From a checkpoint of a small transformer trained on Wikipedia.
Size: 13 layers, 8.94M parameters.
Training: a variant of SOAP for these matrices, 6062 steps.
Each number is 128 + 24 x the weight over its row's rms, rounded and kept within 0 to 255. Layers, rows and columns count from 0. Numbers have three digits each. The size before them is the row's rms in percent of the matrix's.

# layer 7 MLP gate, 576x256, rms 0.225, rows 497-533, columns 0-127
104:140106103101117117123127109149164133119155151098166146157120138134100157120113140134128083110110124163093134108132132120114111123137095144127135122127105123116138127103136098144161082140134072152112099131096101147121127098131128154078122134171158131116148120077109154162124120112116131144101170150128121140097117113079132157165133084116056101080168126123102156117150123125141135112166
101:180109114156128148116136119163121167145135133122149122144160128150180153145115145141116125117118103123124129119151150117118140136154093160129115128126097172134091124102131118161118144135159089154123136136107116129147145174145153093109125101131126122146148099136124112112137101144117142091127118147063148084124121124140166176115128146125103160129142083125130119103072120054162101145124
095:075133172160113128112128137146132113132127116161088137121159122163152117152174123095087157180105117108167152130160123090140160107159157112114112130129156106151087112133104152093155162112107166119124149155122119098144088154126088166124147100125163101132113141145136114116126144118119125105162121128129103126160111139119136132107140118110129109130105180136130183127117130104127105102114
099:144147167124133120143164118124130094141146138110105132116124164086142185178117137130119144118115129100135127142128151124120083188158135128109136091088145144123101136107138120085112132119123119145125141101144133133091138132104113114136125148175114072138112116118120120135155127116137132097112119151094109164116115161101106125135128133094130168140161109163143149141152165086127129120126
105:114119116125135154107180120096115132115132110135097169142131110158185125138077126117153111143119155123141122108118137143116138118106081103134117143132134164111088163103148110097154141197125158131121148172140153105117133138087131139152136108136116125187099127078123118108130171098143084104089096085147111111167139123103116162116101129138171095139088113157144131105142106116120151133101
101:151080128109143130078154099146164150116110109123152102127121090099135176130161163121141109106137129100140113132118139101154151133123130117143128137142106158158146113137171089147099113068124152089108137115108165081184069139108137153116118135114146147132110132181166139123159115154110145102134153104102088131092130072119147129139137115109143143157132084161140118117138093098141101106169
094:149180121115135120138142129142121083169164130115106137121162114158129120109137123189121097187152108122079141077132123163114110133126149106133099120106132103111087124127138125136138127148137150117136148138148150139117103084124174150137146119100126136121133083144114112157124145162130148089151139135142162144106123122109177117125105120097064106146194120102156128095094113104136127132123
106:115096126126146126103116196100156148129175132054133114111088182117153137180129088153120113135141131135127141141134115177163169132124147133085124104112136147206105124071171115141164124124129115164121100119144156094164127127138111166139165178125120134126120135103125093142119082141112136086108145125126118131132154109107138146163135081131122138133140148122126122172141160143152111106158
093:075095108157148152115116123105117137168119157144160146125133139125146136134122091153087102128150147131147106142122139139136128116139141149128165138096137140135092129136075125114174109103119127129083093107127136121148112151121122090147134126146121117138089158124087132094089094166142155142117156108162101119146098179130138123130121090135145095110129161190105165090171175151124124080092
092:168129134136157168073148134124138190136120117164119080151147092145149151127100098118153119183159121125167131148126160121155091106180153169151103124142161165137142146102098105125186075198142116129130151142101118115165135150109139135089190119128134096142122121136098134096152150121154136101147161170106144122128116137109162151125129151129087140131133111113113110099150127097164114146142
091:095162149077165159102119131148125137127122123111101117122170154136119140087099111125120134125113147146136130154155164169081118090170166126138124147112164141161114151120162092102133139078135140137070121137075119183153152123103121154103123121137127123187125137162114116177150153122139144155125157109094085150120127117111169087102165139098115107099160128118159145110157098150137159089128
096:163144094174129134149122137124119130155140128167119119160153129129185105124115164168088143120130133116154084126141179100102142125141118138133088137179129131144130149142122141139144149120112105115123140138148128117121156099136132128148178130144108114099170108137116180153174146154152076100076094156128122177097141123112079130124135149132156142140128114132129115144116115122134119168134
101:142134157132125126110165148135144109117117128137140169129073098116162166114149149175109116131146132141158127121107128106116122158103147128167129143115119144119125181062139131139133139098121121153095123130126123125130141102144072121140083126171142113099102104146108120066134107114134126130129113133103118088139090084177114197140123138148107147175145082131131075107155135127115165094128
106:140133119094137145127130104156137135140111116130112184130089158134096154131122113115099136165149098123133158099112158096110118142168149140101130176097096125131175116110137140137133139108124134162179155146145161137107140090116109142114126124110167122123128113135145145112116154139128143136095073119152143134111115109093165150104109170103101116118121097126129089150152109088170100134134
102:089137113130179147150131112158130115164123128137108126125142102113115135096119146115099153142099112131115119104126142122098109143128100110120135055120108098126123136091174073145156077126128111150123137120131102138081108126143141150132158177111142126124136133101122074127169152109119094110109135172090117192099172104188103090151112086114114141180132170182092125157120111156134173125130
104:136139153154129087099138123130153138111130142142156093095109160106112127124179141156180157145122109155142160123102155099126093129115120156143145132096119176149101131123137109077142113124167131140188119146180127183129136115099121092112142091113173151119085098136110134111179126129150084151090145086171158144187102115129131112113131149132097156125129135122140110123120091145079128183127
104:140124124117112113131102083156122147115126147140092133111122139102151124134117141153130114133141117108156164117130123136142107182127137125168165157125074087174126151099082147193145106074121110097137112146104091142136161117117157050123126133128127129078112128119138121149168158133152145146131127122118132122068094093147095128124154097130126124137136114132124111156118103125147170100125
109:146137122128108148145101105188158049146132151124113145094142119117144127141130140139119129143166112188152144139149155105158141079124117139126160151125147135124137099130160101142086120122080135154174102070109125106133133151142134142124148125166097158145120130111111150139119141109091144140097119168114135128116124124144101116126118116170127146162140084160100147118100113092159097130123
098:132147114112136159158167127143161121138086137145099140139139159096136150080128154098135089145140112171097093129118137104122120084137178122120095109110098106162116133144133098153046156142156107099127127136104130103082098145142144101114114126117158111128123108133104134135071111088067130135134136109129151132170152141093149153124161151144114145094110144139167128123142133097163136098095
099:135145111183117136151093127152161129120153132118171131116123138126146128161097097088140141119113102110139114117097123131088145111108087136160132115117106112121133149129141187078148119122140137111112140119174132078106141168111125133127142131156117163104145138163101118125127123139145160164131154105146113112103102093130131155127076137129118143169107123155124130121117157120140156107124
101:124113117126132121118113183112107126142157154135121131133138100139151109097166124111103109090134096118101133138182129104114093123127110142158121152051103127117103115138135147141119118110138138166076155102120110128135119127154103115120129135124093132130111095155137146144113179118110190113118155114130084095141143136141119127158101154120100096136134125144133146116131161110132123122090
099:108091134136088076124101113073135096123128140152101147135123121103129098138129134148111107151114099138107105152143077126135116157136113137159150143143135115144138126111122122150152097122125115105075116106138168166138117139132123138137130142097120125104079116147113135148132110111106112174085127156123132148150104112158116134156133128122131113158135103159134140109159135114108162098173
094:110159103131134156106099175186105126094110164141126158169173106127183158149098136151110104148132116107130100095129100150126093136140142115145126099127127142169117117124125138100149134150089138109153129131115133143123097132113148113123093129108125104120078135133100083121122136125156135132102157104087177166123136110109112100082158167129134167120141106178117111127113104130142104129151
103:117087148126157109133127137101163186130132144131145121120122142119089119174138139154187123139121093131134105157139136145105143150143119134147102164100105103106120095098146137160138181126183100131146111116168086122115116148133135116162172090136112138173160097142144132154157144132131096132139129170076152113118126148128145103133130108105084125137110154135154137126127128126060106092090
093:120144142125157140159115128146146091128120123125119140150138123141147136095153173103140143140105062099126161093103098128121137148132139150095146139130131111164136140108110161116090114111118146171154133120139137104102146102132146107116134124108172082088130096037080146111161143099161143150138165111135089111129091148143141148085152135115135144110116131180168143143154132129124101121127
102:128126146095141111115115138095109121138148123126146115194117112127134070118151135105129161137141066109137091111155116102146159108110122134135153114154141190123124080147174119107102144088134115109161145120132134131145171124148137082131101146177120069141116126107121125183132188161133194150110124138124146090150112135148124115103191121124108166119104126102098145133134122130096164117152
089:147143118084129129107163125142170145114181099113131127149074171177134154115167148166101160096120188066127119087077176138134130127108109132138127124099080139149128122118145138123088164163120155118125154121153121152147120142141138143139109127152115154127108091147097139119108110141076151125164074120118120146110109145146127170148123078155112112150139096132139128121125140155133120096109
103:129161138140115116109114106157101119119176148127102095153136136126128133101100130112100141136199122160157107145120114122132112121130125153144160167160152141137134172097139122178102171149094129121156144125148142130117118108091140112148119126155194129137119118078148117142124141100119106094151131135108115146134152104096146100154128105114101159099155124127148080117159102100132105128138
096:143137102098122123113100127141133098178107082109117113125128128179159134126118141135112148113158160092167120106127119146147089086139114157111141123146119097108125141123152117126100157142130104098109115112135169093115132159159139113113145141111083082108112076108111164126123128148164121173156149143131138144147098123122129132143160138197133142087105145108156130128138155090132125159147
095:115132137104150112139114151169158112108089134184138155121112142169160121108132133121109116080123132143131090117076125113108089165105145130121117160139088144134108138133128122112060178169125115113100152094106146125135135176105135090089108118151163132115132195129151104164103134111147138157083150176139129147122126158128148127114153095135102129105105138123196117151120098089135177128147
102:163149125132106190148105119141128147153113111126154158133137145133140111129129148108085107119120104071146093088131132126153118134134127132106093174144114122160130104127121142073141132074103128116104131087166136123106128120178058158158077133117138141118132122198099103142104102148168153094133127120138128125134119121122124135103163145117145137138082145145121149123129085142120110091080
097:147125152068096105095149136088125150127159143107158105125160105144146135117118154154146123141135127142145084126139139143159106150131145122129142106106127120116173122115119116093122113106091120149120165152132141150155089134132132089123121159151162164139128127169101099107141139115115115165113104199156108135130119120112148181192099106152115105140158124104128134116119140150163156122098
092:140140131117133108088125124135147135162104123128097090133097166129117113066110106179080105089106133144105168099130144125081120145133136112181138110087120115116131148106118152124080062122120117124111106093161149119094134113091119158115100154091108143134138153184133128162154163130144129113105123129152111131152143088146140108108149110158123118093079149129144134091087148121175143111155
097:148137112136163161115142136134172186111138104104144146149143125124128138156062115101090122175168146150112140100120155143166118108118109128179124098129185099116126123126124157121170106130193059129142087141107137153119145117098119146081117129134155132170165109097101134118098106137124123143157118141101154121131142159134148121131160111096121162123156122120140133121170185120148133137137
091:103126118143125157082144064123188184115116167138124114135138111117137148122138152122131080108135114136144071124096113153078146141143155131124154143137134136127126132120138116118132135118089123116107131129114151158158093144071116150136098161134111099116131136109097125151144150106151111116111147116197137135138124110108104149142129117104113171128140108139123139119059127113175084154111
103:125170134112137114119154138132116187142123111109102116106151164111179141141090101134158116135124105118106156126091144137088129125135134111112087129094101151106090129143130089118126098158139126125134129112087117157104116086150109133095154169146125137110120112116105130122147115110117131150140087108129137133157087108121167099150142154109109134092127183161078123135135104164192137126114
098:129155090138117120114111132138140136158151128102144143105153108098129174128170107106072107113150152127116136103150147116099113126121156162171190097099139146143130127096116136141144102153101131127131131121102133122121121127113124126109143116166091135134118143107087151106142091122105158144120102132156123151137144085115123088140144184092132149120126110138120113163126161123147129163089
# layer 7 MLP up, 576x256, rms 0.232, rows 497-532, columns 0-127
104:105151145150119128128143147152133101138111152106125123100152105105130113133138109123148150164155123129166126190145139085098116153123133134079159124133115091126158092059119157136104105110131102114127134126108134134136102123100116084106120183079128114104132121158109145125105080086167117114123117140102089126187135108116151099129105113142157133159100079111134129082162132136147126124152
097:162130134141131134093145170136156165166115091120171168114165080169166140114137144129105145100141146127156115136137104094097114134151118126087075125148151110115112093146123122160120157119125077166179139122081122119136129135138147108136130121105124136151157159092119162114123124145123194072093125104097159130147114123135155117109147119103091160082146160147126148133122153109115104123155
098:068136087141111124095113102106090097134125095173178157166109142146128177141132100127154122091142146141114137125081051142095125128137099141108103156106134104148134193135138136125142120122160143130125082123124075130095135132157114155142155149162102106153174118127084125134143150114108140148081134124123185167123150093094115095132119185128122116129105082115143131134152163133124165101108
099:125126163154139158136107103152108158097128118167127120134180117139135106146113144120157148087106126156129134133154082101122133104125131119110130178155118113175107152130128139142165093082119132134134117136133158061143155137093144137106159111108079162138151129158118157147141131113153146065114094097119123130144158125118175136167089120129073133169120113117133118144154079122102106130122
095:142181150115142117129138135145147199151112128127121138130090143131141116128091185130111166148109130116095146153059142148112144137156150106144119152152119122140114126144107109104130131061121129155167112127143116130132125179134109137147122083116133169151098150113129154130111157166117114083117137091100096111162130140120154152112142093163093120101153155086133120153138111132093121148137
100:113134137133121181114141108140109110131120085120143146148156145124125146140131130167111142103113144128136093129124132166131144151158105124134108106187141112127105127101116122156125132118131133153138171094085115125115224105146119125141126145152142091132145150128125143118134152132089157126124147144128134135110162160164151105116125146095118152140136158099109118139141117132096120093139
100:091143164110117108095123115132117164124168145175121127137116115122165151139097134154083131106112180149151123148144157102122119136117129134089136132185168141132131138121151135138102117115149099126088133126081109159142152093097124145116127126103152104098124147116101105142151113148151119130165123140135150091119111136129117139142135133156139088096145141127127083142143135112061157120151
104:123123129109149105168149104094104103166129149092125140125091115123158128151119108138160087127120131136096132117173160131116114119147125108171169133146117119111183150154140124123116113138178140110120129152120154173111112135088151090135111140142119141145131139194145098139184091109138158177134159077146151162134143123136115143112105158091164120165124087121155130175169114100129149147094
100:159138108157186142110098114127060128138127158085134154095144153177084143144140122173087124115104130108113148148142128148133152164113108148114124133143119139153127124099112130115121162136091141118120147126131125136133177135141165157171179164137106116175113123109122123162155158114119070150107135089110131104110141114123125121111113135142142142132147074145153127151166164147140114132135
103:144114157133101112152139112138141137088121101142106067139113122087130136159094143153157128131180157134130116156105152095125145113134136133117183116129113127150155107107155126116100153086143142125146124137129055119149132127162108111149134181120108112115097091108120069142143155115140151150116112108104133114106101138145156120197131151110127129126128121129115082123142115140114114137130
097:117126159140118108129131134147138142160157087139126127209088115124162106113162117105115142104136119088147060119078114124101135079103120136141113138120121127120104113121153124116128151122105148117127129108122118124093137142119160131173100110122138123082098158165162149135150095115138134136127097113153147130136099124146109157171138167135154131107167103105132078128154136115145118095114
101:140106183123174134105154106138131137102134117181144126088121124114127136139108122131152107123109170148127113145144116132117143131138098111120148089112120147148106105139106113116153151133099131149134139158111120165148097145099154126176153125124133121141142135141099157126111116096079138139096151105112118085179071108131142118090116075172114134102138146127126167082120136156120152098101
108:112162109105154107097089132100102145170102135121171178167125114130164147106161159160119125148145179110163092157113115123146136113116160124132103111173120133134124137133138096170115144172129165122139136138140103156156132168145109142153132090115110150136146134124154120134078135153094123147108154101155131093120159142121116134134184149146091129113105068115108163093131140150161108125101
101:122128099143119094118120136147126140079105143139106134131147142167085093138135167157117135155127075146129133123135148088139123115126106140101173129146076141112147140096127143079152137120158117151196105169109191127104134131113161164103135112100157180136108150148108132111116142127102127106104145102142147118113113121138140127127135128156118125132126120155087129131149118104154122076128
103:137129127138135132152105124143116156112128109136125143094121128140130148151137126125126121111130123118096131107104126112163112189106170137126140133161126170163104111145115124153108121094121185125083126120148124127103158127119095099144117090121106103078137126122144118165140114121153131111179091076119150058118105150129122134164146081115150121146101094103160152081116162108113113140153
100:126157135130095137127133130147127130118120114130109131111106146082128131120153101162139131159137156146128167158137166124150119178139140080168147122130109158144136133140114117134140123141141105064128156081141112139138123106137114129108167127099127064178179106142100135094122132133120132143131100098151124109141136113094129141113059134133151104131108088145106159106123132108103147175131
106:148143135145098103150165130121126131145091154116096088092148090096122099086114177128086087133093129099161141080094106120134179179136208121132116127114148139135125117139169127124120150152119116140122088104109140118149101176156143114109103127119146165098125143108111144136138161138128147158130117134121109108097131120152115128127156143120133119101137153131164143152092177175129072156129
111:146142195141095091147099151133094123154177179178106144115189130096168113111152128123128130113138139174136118152160142159145132127151148088154127163125124111096086088102123115112103143118124126155137119126099165146155115076154159173110137092159141130125101177118162108129118124116108130178101090145143121113127120105140150128119103129141128129128138096104157180119119114117113155117130
099:137126118150101143129160108152130147165129127101132124129137132139087159126127121101116126136114137094117093106161134128126146120161143126155120101141082144164144162134160148092090129097101140114140164119181126131157122137135089124140171135145132100084079125109126131123114120113182068131145108134141143100131165087116142173134098111137134109142093096103141124118128123141158136096166
097:089095096144093129108129103151119154088144146164115115086116119135148141166128121155173138167125133123173132128124087152110125148138113147180121064105173121138141095090127161136146144146102100114144119117127103124113102084141177151127120105096169092139118144060086127112113142104131114124059110128098142133124114172127133155149107119105120146115135107116125105145099143153155192150148
105:120124125165118126121121153085133134150143102052105086090131135120152165142141123129118118137113131114138144149138136088158103177146129103138117111164149132111140143070103099101155147096121176121109084119126150167124106148110131165134142154143098118112087145182094115115180156123134134165103145157081100135149090150095084127124116159136142112134155124126076158091114143086111121079126
100:118091131131156149133086076100148135171152118121132127104174127143133091094161171193136130114150131136158156170079105083143119165093102132194131151111139144104116119105135159144186132115134145145161097130128153141124116089133123091101095141123087120151148132109108163072164172136140146080144153117126148109132136098112121097144104115142145088159126183101089120091153112123112144128126
096:091133134145147107109146119147139119139167149113076125101184089129134100130136127140141152175161057153088119099143130098102125125142149114100097152102104090137123120138118105145134100103091142080128095109098121128111156108141094160110107162098119171131114099150133148096110105113093124129166106118104144104110136105112121108141149116156103129131126080112084122136150162132118123153114
095:135178144129130143134161127118117120124178091174104114137099123125169144143158101108139124168122155185154127130115130085122119151145120137155117151140102127138132148150110138120136134121099133131115103129102139119077079140134134173149106125147187106142118140093122112155099123122102156127103153125101126146157117130133125154094108117162167139130136123141117141116168118165168184142091
098:148132137143098135106136144087168134077120092143150100098150092121120120138138148132147114145159114163136147131121132117087135086152139110177121151120128113120120087133131119131109152111101117085143082149113124123132128133128131162112111137144117143158156154163118117137111106104118125114118112116117129141124134152169161110082110130145115093139105140136102116140119175225145133142149
101:113130092144142120140118116152112134165139146140139104131108155177141108130102161104127094150134172165108083152135117169106110135157115114138129073151155127151166123103093177128114146133144128133108118154118152112158129123083148174121137136062114107111075127137119120116149133139121156120116145115126127145127128117156142102144135137153174154108143137186124111167111184141150159105139
091:153095108102130146123133088102148094094117139152134103144111123124142149113130198174117149111119135133160130140082124155135139119178109126159083128157099129161102141151164131138070142159129123110146132110134114111119112142126129133151077159149127135117134142099142169121121121174121106121151114105106112138131132156142134128134133110123195070142105096104145129124105107133129112131114
099:156108117151111190166170138099140148133151128087172125154140137136169119149115130112165178107120122119097127173155141112102122117090103110162113133140107115090110134132146119081152122175115127101129115143153106134143139149125136083129169141101096130115092126150120133115126149120104142148118148088104179151151121153172157114155106104150151097206116135166115112096138153122133119130110
095:160135123110137139108151136145107115165082156102127091117092137164103119125129138104132125133130130116129189113166112117100151110134131160108118134121133151170122124140143145177142116172065124122126082139114116140122162102152107114145135123151139084110174129128088127161111088133120096158147129163107145154073150107133133142136124107135136133120128138110075138133085155148128144125158
095:138102106105105140141130100195121149124130142130138109122143136123117144129164124093135108143136121151147160088131187147115144087139148085123113133129122154107102115126115113148136141067109102162095111145181106101108120121133097120126121152153148225111189095107111115086119133141118086073137126196146087102127097167142121094127105142150147093135082140135127164109136124129154161112120
108:103131095112110135121107114150140097167106115119106148150141136143102120124157130136102126142140107079102105082154142146102126127178133133110113114154127155147187098148082142140124146107134177132176138149111131129122121073136111136133071146128131137148101104147084084140145134159153100093132124160127107133118105129117133121150146177182089114167118100145121109137135119147086147158116
098:148143110102109114133132101122083145109135100113116124113136159118129152183106130148130131163195129115126118106102123126127159146123108123128122143122150152110115145123133132161177086082094148102105126149116127099119130131156132099106128088134136116177104138147142176139125159133121131169155110134112140104140098159118112115107132176126129136126126164115145136134155150104116126141111
091:123072137158132116137126162149108184150138129147156137146107129108181093136149153101163152100137123101110163143144120137147110123119142097148086099154123107137114122133127139083132165122105123129162093139157174118116105144132161072115113151124148142141141147099148091163106119120122138155121140130132160089142156137113160174114085130162102134105144142144138183135163137113126195151158
102:115103124124156147132144168144101101124146123161102095147119086144133138140126080112141120146096134106126129123122148113135141090125122143126090138128164112148099105104148142134112183165122123055138127109120168132140157162103121126111149126087117120111109130102112167132103126120170107135119146114095076162109145111127142147115154117101129115120116176097134123119148141151086207131140
093:110146064076116103142121138121084114151140126126138136113092109132137105143134107119138134102116163138092164112102167120161121132116149172119135111136159169147127117103131156102111161141136131090145091077178135113171110154164074087124150091114100118109154133143158074164145108118147121144134142134106113113104121124150113145078157174129109129141131128120110116140105131106123148135131
099:143129130094157128088103140098119119136108125163131111134092175123131145132124144131146159132179133105087137111147110130087099098151164141099102151092096178146064119163094142134151140146097133117114128139139133123150162114177107122141104105142158120126142135129125161131161082129121140127151136118123105140160184124117191088110112148093120152131137093140161108115104119122103131111174
# layer 7 MLP down (transposed), 576x256, rms 0.221, rows 497-532, columns 0-127
098:114161143142125150123133140135120112087143132133116156142164123141146133122109089146119143117184129117135111147119116126122104124101125134087149126111149090109143174147115136081099111091126129120104150117162155149106134141095124134153114150123120154138153143152138150108131145157151109120102147090082186100168128119124122098118130102137131147152117096096124112098134110123068160082097
098:134128096134101098090166123140114127104120102152177084150118136152151137142090111142117081139088153142137086133138168192147129148116146134107135128117147120131147132130094135123110139148098145114113088138143140122122122097149118094111102130131117087127088178096122143101113104110112160108150094109139160131129128123107144128140131119112148099102087119111114173130157149134125115116114
097:130095106129145119124143119130142067134138120120143071141121115063126117095113134183173141109125156114141156135114123175096155147079102145130127115129123158086137141169141149105170135152153151147074143115141128137098111117111134079148103150119137185098121084086156137123119128155156177103133124091094167181127143103120123104107135137113117120110118118163125133145158154125122107119111
102:163158103152096107151107138128124150139138125168126153137168189150151109131087144131152137123154108164110099153145111141139172095121131164132126130113103143166153163170123134137178089120153088148143120099100137096095128158141138147109168120115185123143120102129102152104101144134160110159154126084119136142113127107150104130139119151158112099164122170186128093125158103126140098094133
098:098140082137132146064174144116102152161129115106121125120110132146121150086130163156126095173129130116119120114136137087129189102115092123109149120135136116145145115112113122113166156125133118139128132132195114130153096177163111159106140107110158129162128111152109102121141136096131113095169093074113100121165132128080103117137122121138159110112139140139117155171130096136131117159141
104:168102127083137158099130108136091104129140125133178138202160096115148101133136131121143125129131116155122143123131122141142193122127145132133123125149114136125106133153140132094138103120117145106134126142115109091109128128138139147142149095131086108160124169092138132092154123089136132092141114120108113134131089098132100154148131178119137123137129133094156155148146123142143108138104
101:170159145090129181107111123131158127121144110152143140160132077134194125119063140109134129146166141124168132122128119125169068088132119127095127151175134122178156152137161138156089111089129147120146125134126123172138119098141117144152101086135131164090075143115126129117098103151129109150127135144127150118149137135141110135097102147147131146126145131138152122136130151168120164147085
097:074087180150119171134132136102159094114139142120098167097106122126116150170176137139121103153134134084139114112121150125123148147142157127120175106132154093132116132107126096097115126101121143136112125079106155078131092185172113136134088081140131128144092113125161167127150134107123151149132153127119161141091147118097112145083124144134139089138098147145125130135106124096126139106123
096:160123127096120090183125104124117128100130127145113110060154126145110131166085151137099129098144095133140164111108155186117167144122123131121088125127139108157166089144142105112124124092127141129129126107136115150123137127106150110110126123121143121156090138130106136133135159110110118136100122166116144173116150169130141127168144139168080158123125142180103127127127116167122181119143
101:115168157155141166162167124119144155148140106164123122101171144119133108150131125124103114128103146141149120149155127111185139122151123100126120128141125169114110129133124113149145132083078160160111112126136119118139103123127125132136119134143073140134124130152144136142140106126111133167126109155109114125078138110173117139138116136068119150143146127114137111114095114049124160142132
100:126146124167167090159149144107125116138153112131149098136145165106090110140122147143097137127121173107128127152130113155137148121108119119112135137149095143110135094079152126115125141083137157114161156097152098105139076111110118132171081114107143128116119112188136119166113186119114126102143143117110131183128170089095100145160142142136177178115150083085119121143140160136130138112089
101:114148135104137114128111108152117129114142165139153152146108111156105129109137133161116097121108120129167119132111122123157120094084112147104113119116116161111148141117165112141095126087179172137114121185074146151114174177138153152120134147112132120154153125107137112119092108121114133148125144103134138140119119095106129123155109118112121122157098124065144119133120124094116135095146
101:123110125097155116124156108182098126123103111107080138097117147132113151128161150166139127089140151114144157124115070135109126099104134130122126121076136102120134149160148096119129095147106115135135106122132139144131152118111127139143113144110087145142122142176105124116126081133096153115073110110123100187108128140091105117110146136149110087086146123158108142111137138155135137141130
100:129128072114087165154132114107160101135134177141116114126120139152110130136139145123145109110108127099109108135134120102128095137159104136141112107109133158117120125120126161106098193086170115145134118106131126102160114171152139126147128142099134120106152132087137136123092073110125104135119154113130157143148131158114119099059133110168110104142141121148137125079139149114114164107163
102:129133112153097095146124136118141112163116111079166096083106117113117147094101123126110067121163125137119118145150117136139138135150131096110086111163116135148148126102108146157119135091107106123146109146103144110165128122103132124153144175144117167105122169107110128140102155151143111115148178142081164147113123124161142134132100138162205135113126122096144113143178112088155132119097
102:182123142158115126127115112091138159132104099149126117142114089121127107123146148138156142117151174109147135102100140147123098137165125119164140094146139126126119147074122151123130107106124164110139147134144143166160130149126126120134129123162115153125125079149101138144137146156106100109108133105097104127118141117091136121093065148101081176170164151141160150123107110137101096146155
103:151103124111127122140153116148175121107163131127138097125123118159127160095118181088115131164113110126144092110127129121118138126121136125124113175126160163110086100105159127131140111132107119168121139148142122113105099147084129128099078094077119119110105114141124120132099117172124127124118068176115096108114144114120110142147148114088133107201110152107063187112101142148145127127169
112:106109109148151143170112115131138105113137148134126111125123159113135142150137155118106132145132097119139132104129144094089162191141076139123107187085093142126149129170112158105166104124127101145098124124175104133138118111177130144090126112153148106145100115108133139145090151155165172139121133093126119120129137143129154194162196164130118154160134193165133138112108094108129150142160
100:153111145108122087146090127123127117136171136107128091108120137140116064130131054106092144112127100100104140135137167104138072131091122125117136119116100138177132124118137140117136130117138151094108141095164132149153126123099149171100103143183119106164128162103115117140120139123088083138167083108152134161185102130125155127126120167098097112169120106116089166155147105130154107119138
099:115117172138150124117149134112121117134098164101138152142136142167101171095136159147152142106151151146155108142199107124144123165135124130105128097132096077145124164112129128102161101129134089141117130106136116129127122133108093135153134152120165134129107171090126111104156110099097133144137135148087117096150142103130153150115140105071132141103112106137144115131085111139128098132136
101:154175146131156152138140150121162119128177138132115165092114150136104102174104131133145169164098125114136137121085175103155151104137127153090130105104142113049114081110126112152109152096105125123142129099153120120098106143136143127141127155116131140083117111115151120129114082120153120159142091117122123143121118146102133134139142073133148137154138155132132152168130098124141135107161
097:132153137121154119141119097088123107159126113111143135136086105090144131142086162099129152173104147137140156133114133142143120135122162148121112126083133165147114133194132149064140137120129148117136115133132114153129107135105098138130126156133121180134146128112132142105104159159142105111095115149143124119140143102104065134141084150135094125176112123125130109192092115106107160106137
100:076134094163155107120132154140176133134146166128118185145114155130121182093140166097111156140145129139135092137144122131151136082106117104103149142167139121152115161134108079148153154136123146144172124129159155111127137181125084152113143088109144148101076135139150097157112114101162142125099141133099118128138127140160133169126124106109226114125126127156142139151132150093103131153118
099:130091116124145166163146114140124117110099114131077086095097126158165133144062121130075112197102119127172129116128143135143167111125137150119132120176191126119151139137117136137109132185112116139174110103164135169133121119129089121163075139107150162104123121122123123116093146104116088176138090122138129131148126153106149094092167112152164136109121119141111097129144125175154131136142
097:144164135121089098141137138111125172084143095122125116161121149139129159162135130141104130140106129138138083125099138175141097102113134117203161144095086111102145091141145154073161124125080101136146123103116127154130159151146115075138112147102127123159103139151152124122145104109168149166124127113074102097112123106077113133167108116146147118170130151128147161086147115110155107147161
101:116160121157124148134118110148138100099136109122102139151130180113127154131088121119160121151111108139094103127110131121140109177185142165148081096134105116132153109113119134161100111080120141132139125117111153102123105093137137132143100126159100149127141122188144116154130111126117145136113165138154121118067185162122153158137120119163143146120162127150146094085106157162153166084120
096:146164131106147100128092140152106137108115144144120169155126126138139103108109072125137113054084149133121123154088119140157120120149141112141128084103107116095122125123078071166118111121103078106157170153125140143140143112112158169138100122118100148139097135140131099149091127135161132166090109125141143147123124100115095111147102113132182110128127133134107115136107101076134106155100
093:155122133158147107133144094127160092088151092124125128163141145138146114098128125126134137106112102124114105099115110165119133111135163091085153168132114064117157196142117128096089128148093085135143107173102139140123172090118156111131173137108130168107129115124160121162087155132129117165167127128101171151139095089155143127111126082150153140141123138105135119137133138103147118139131
100:117142086170115090166152136138115126142139124138128119106118131140115108138082151174160101089122169122138121093155124106113119112140150127174122145122120115150108174101174128108153139084112083148113135109101133143145123150100135128114109120132143132108101157143088136142134091129121127135153121083112128101110163140128144118130115115142115107119133145115138112115121130129085142118151
094:149097112120146096115109108105081118154156100146145113159143149176099149154158132135131108134123166140120118099156126121099136121107144099145130106121135149134132131139116077147146118119156139155135116135133115117117172151134106142134141104110138127101155119137147118088091109109139108151158109102086081101169103125119132106119148177132185142100107132136087126118156121110180149126114
100:115154116113126112110187131107110146117134147142151127134129080125118174123081094147168133124128104163131145139121133140143128126140133097156153071139128101169122130114124120195081165176166152135123107113133125121179145136142173083092146138131127104110124173080132144072139131086116130141136148105133182129150138147170150127119118105113166156113156138093128120144120144140136173146169
098:109120114108096125122101150156113100081140125118154149145137107146136139123129107118120136091100105134165133127094119146120151140157143117154111150070143132121074111123128162140128140127144117105150139170102082160141114113142176107101105120131130099137120150079156150146198144151117078116140124137113128091154154135116138108135123087138159139158155146111137131132121066132169151153132
094:151118116134090131183124083131102085092100134109101090107137127123128122115152117128137147127138107094141122108092152156094126155138117093125119139158116147127071109127113124098129083126120108117108132115162196066129126137124127136155121109113149163125155107129160125137100143122115138100130105129116132169141127126125131136131131151145132126107148165123150169156090126121179105098146
103:147118159155120160106150130156127104136146115197092134136146141108141119146156125144101105141136115118143153130137137132116143112138118134123178124132142138099120129177146138149137191100119158136125114105097122141103127148145141137102131141107102122103134136158162117135142075110129118146126139129124144126100120195122121134112115155141158076124132156140123163160171180105166125146104
092:116119138157151110116161116119149073144110126139121124112113095151100099132091153096106117143142127131133084134138119142143113115145124132117097119119108137142106104126101127129120145123149165114112079114130117139140160098166121143140101174109140157146124167083131084089132117105133134092111105156123157145165112135110144125169119118148109117131113127067192123128132143112150081144108
105:159140149111137116163140145129129138142144154163107126151157140103087143114154096125099157137121148120120159106140128139139113143142197115102137151092144147142096110112102126158156140141133192113134159120144128174123150148172146148084121121151164152131152137140132148142150172160127143149168115117150118150152126168134109079145136168127115165079131100119118122124145077126111169124155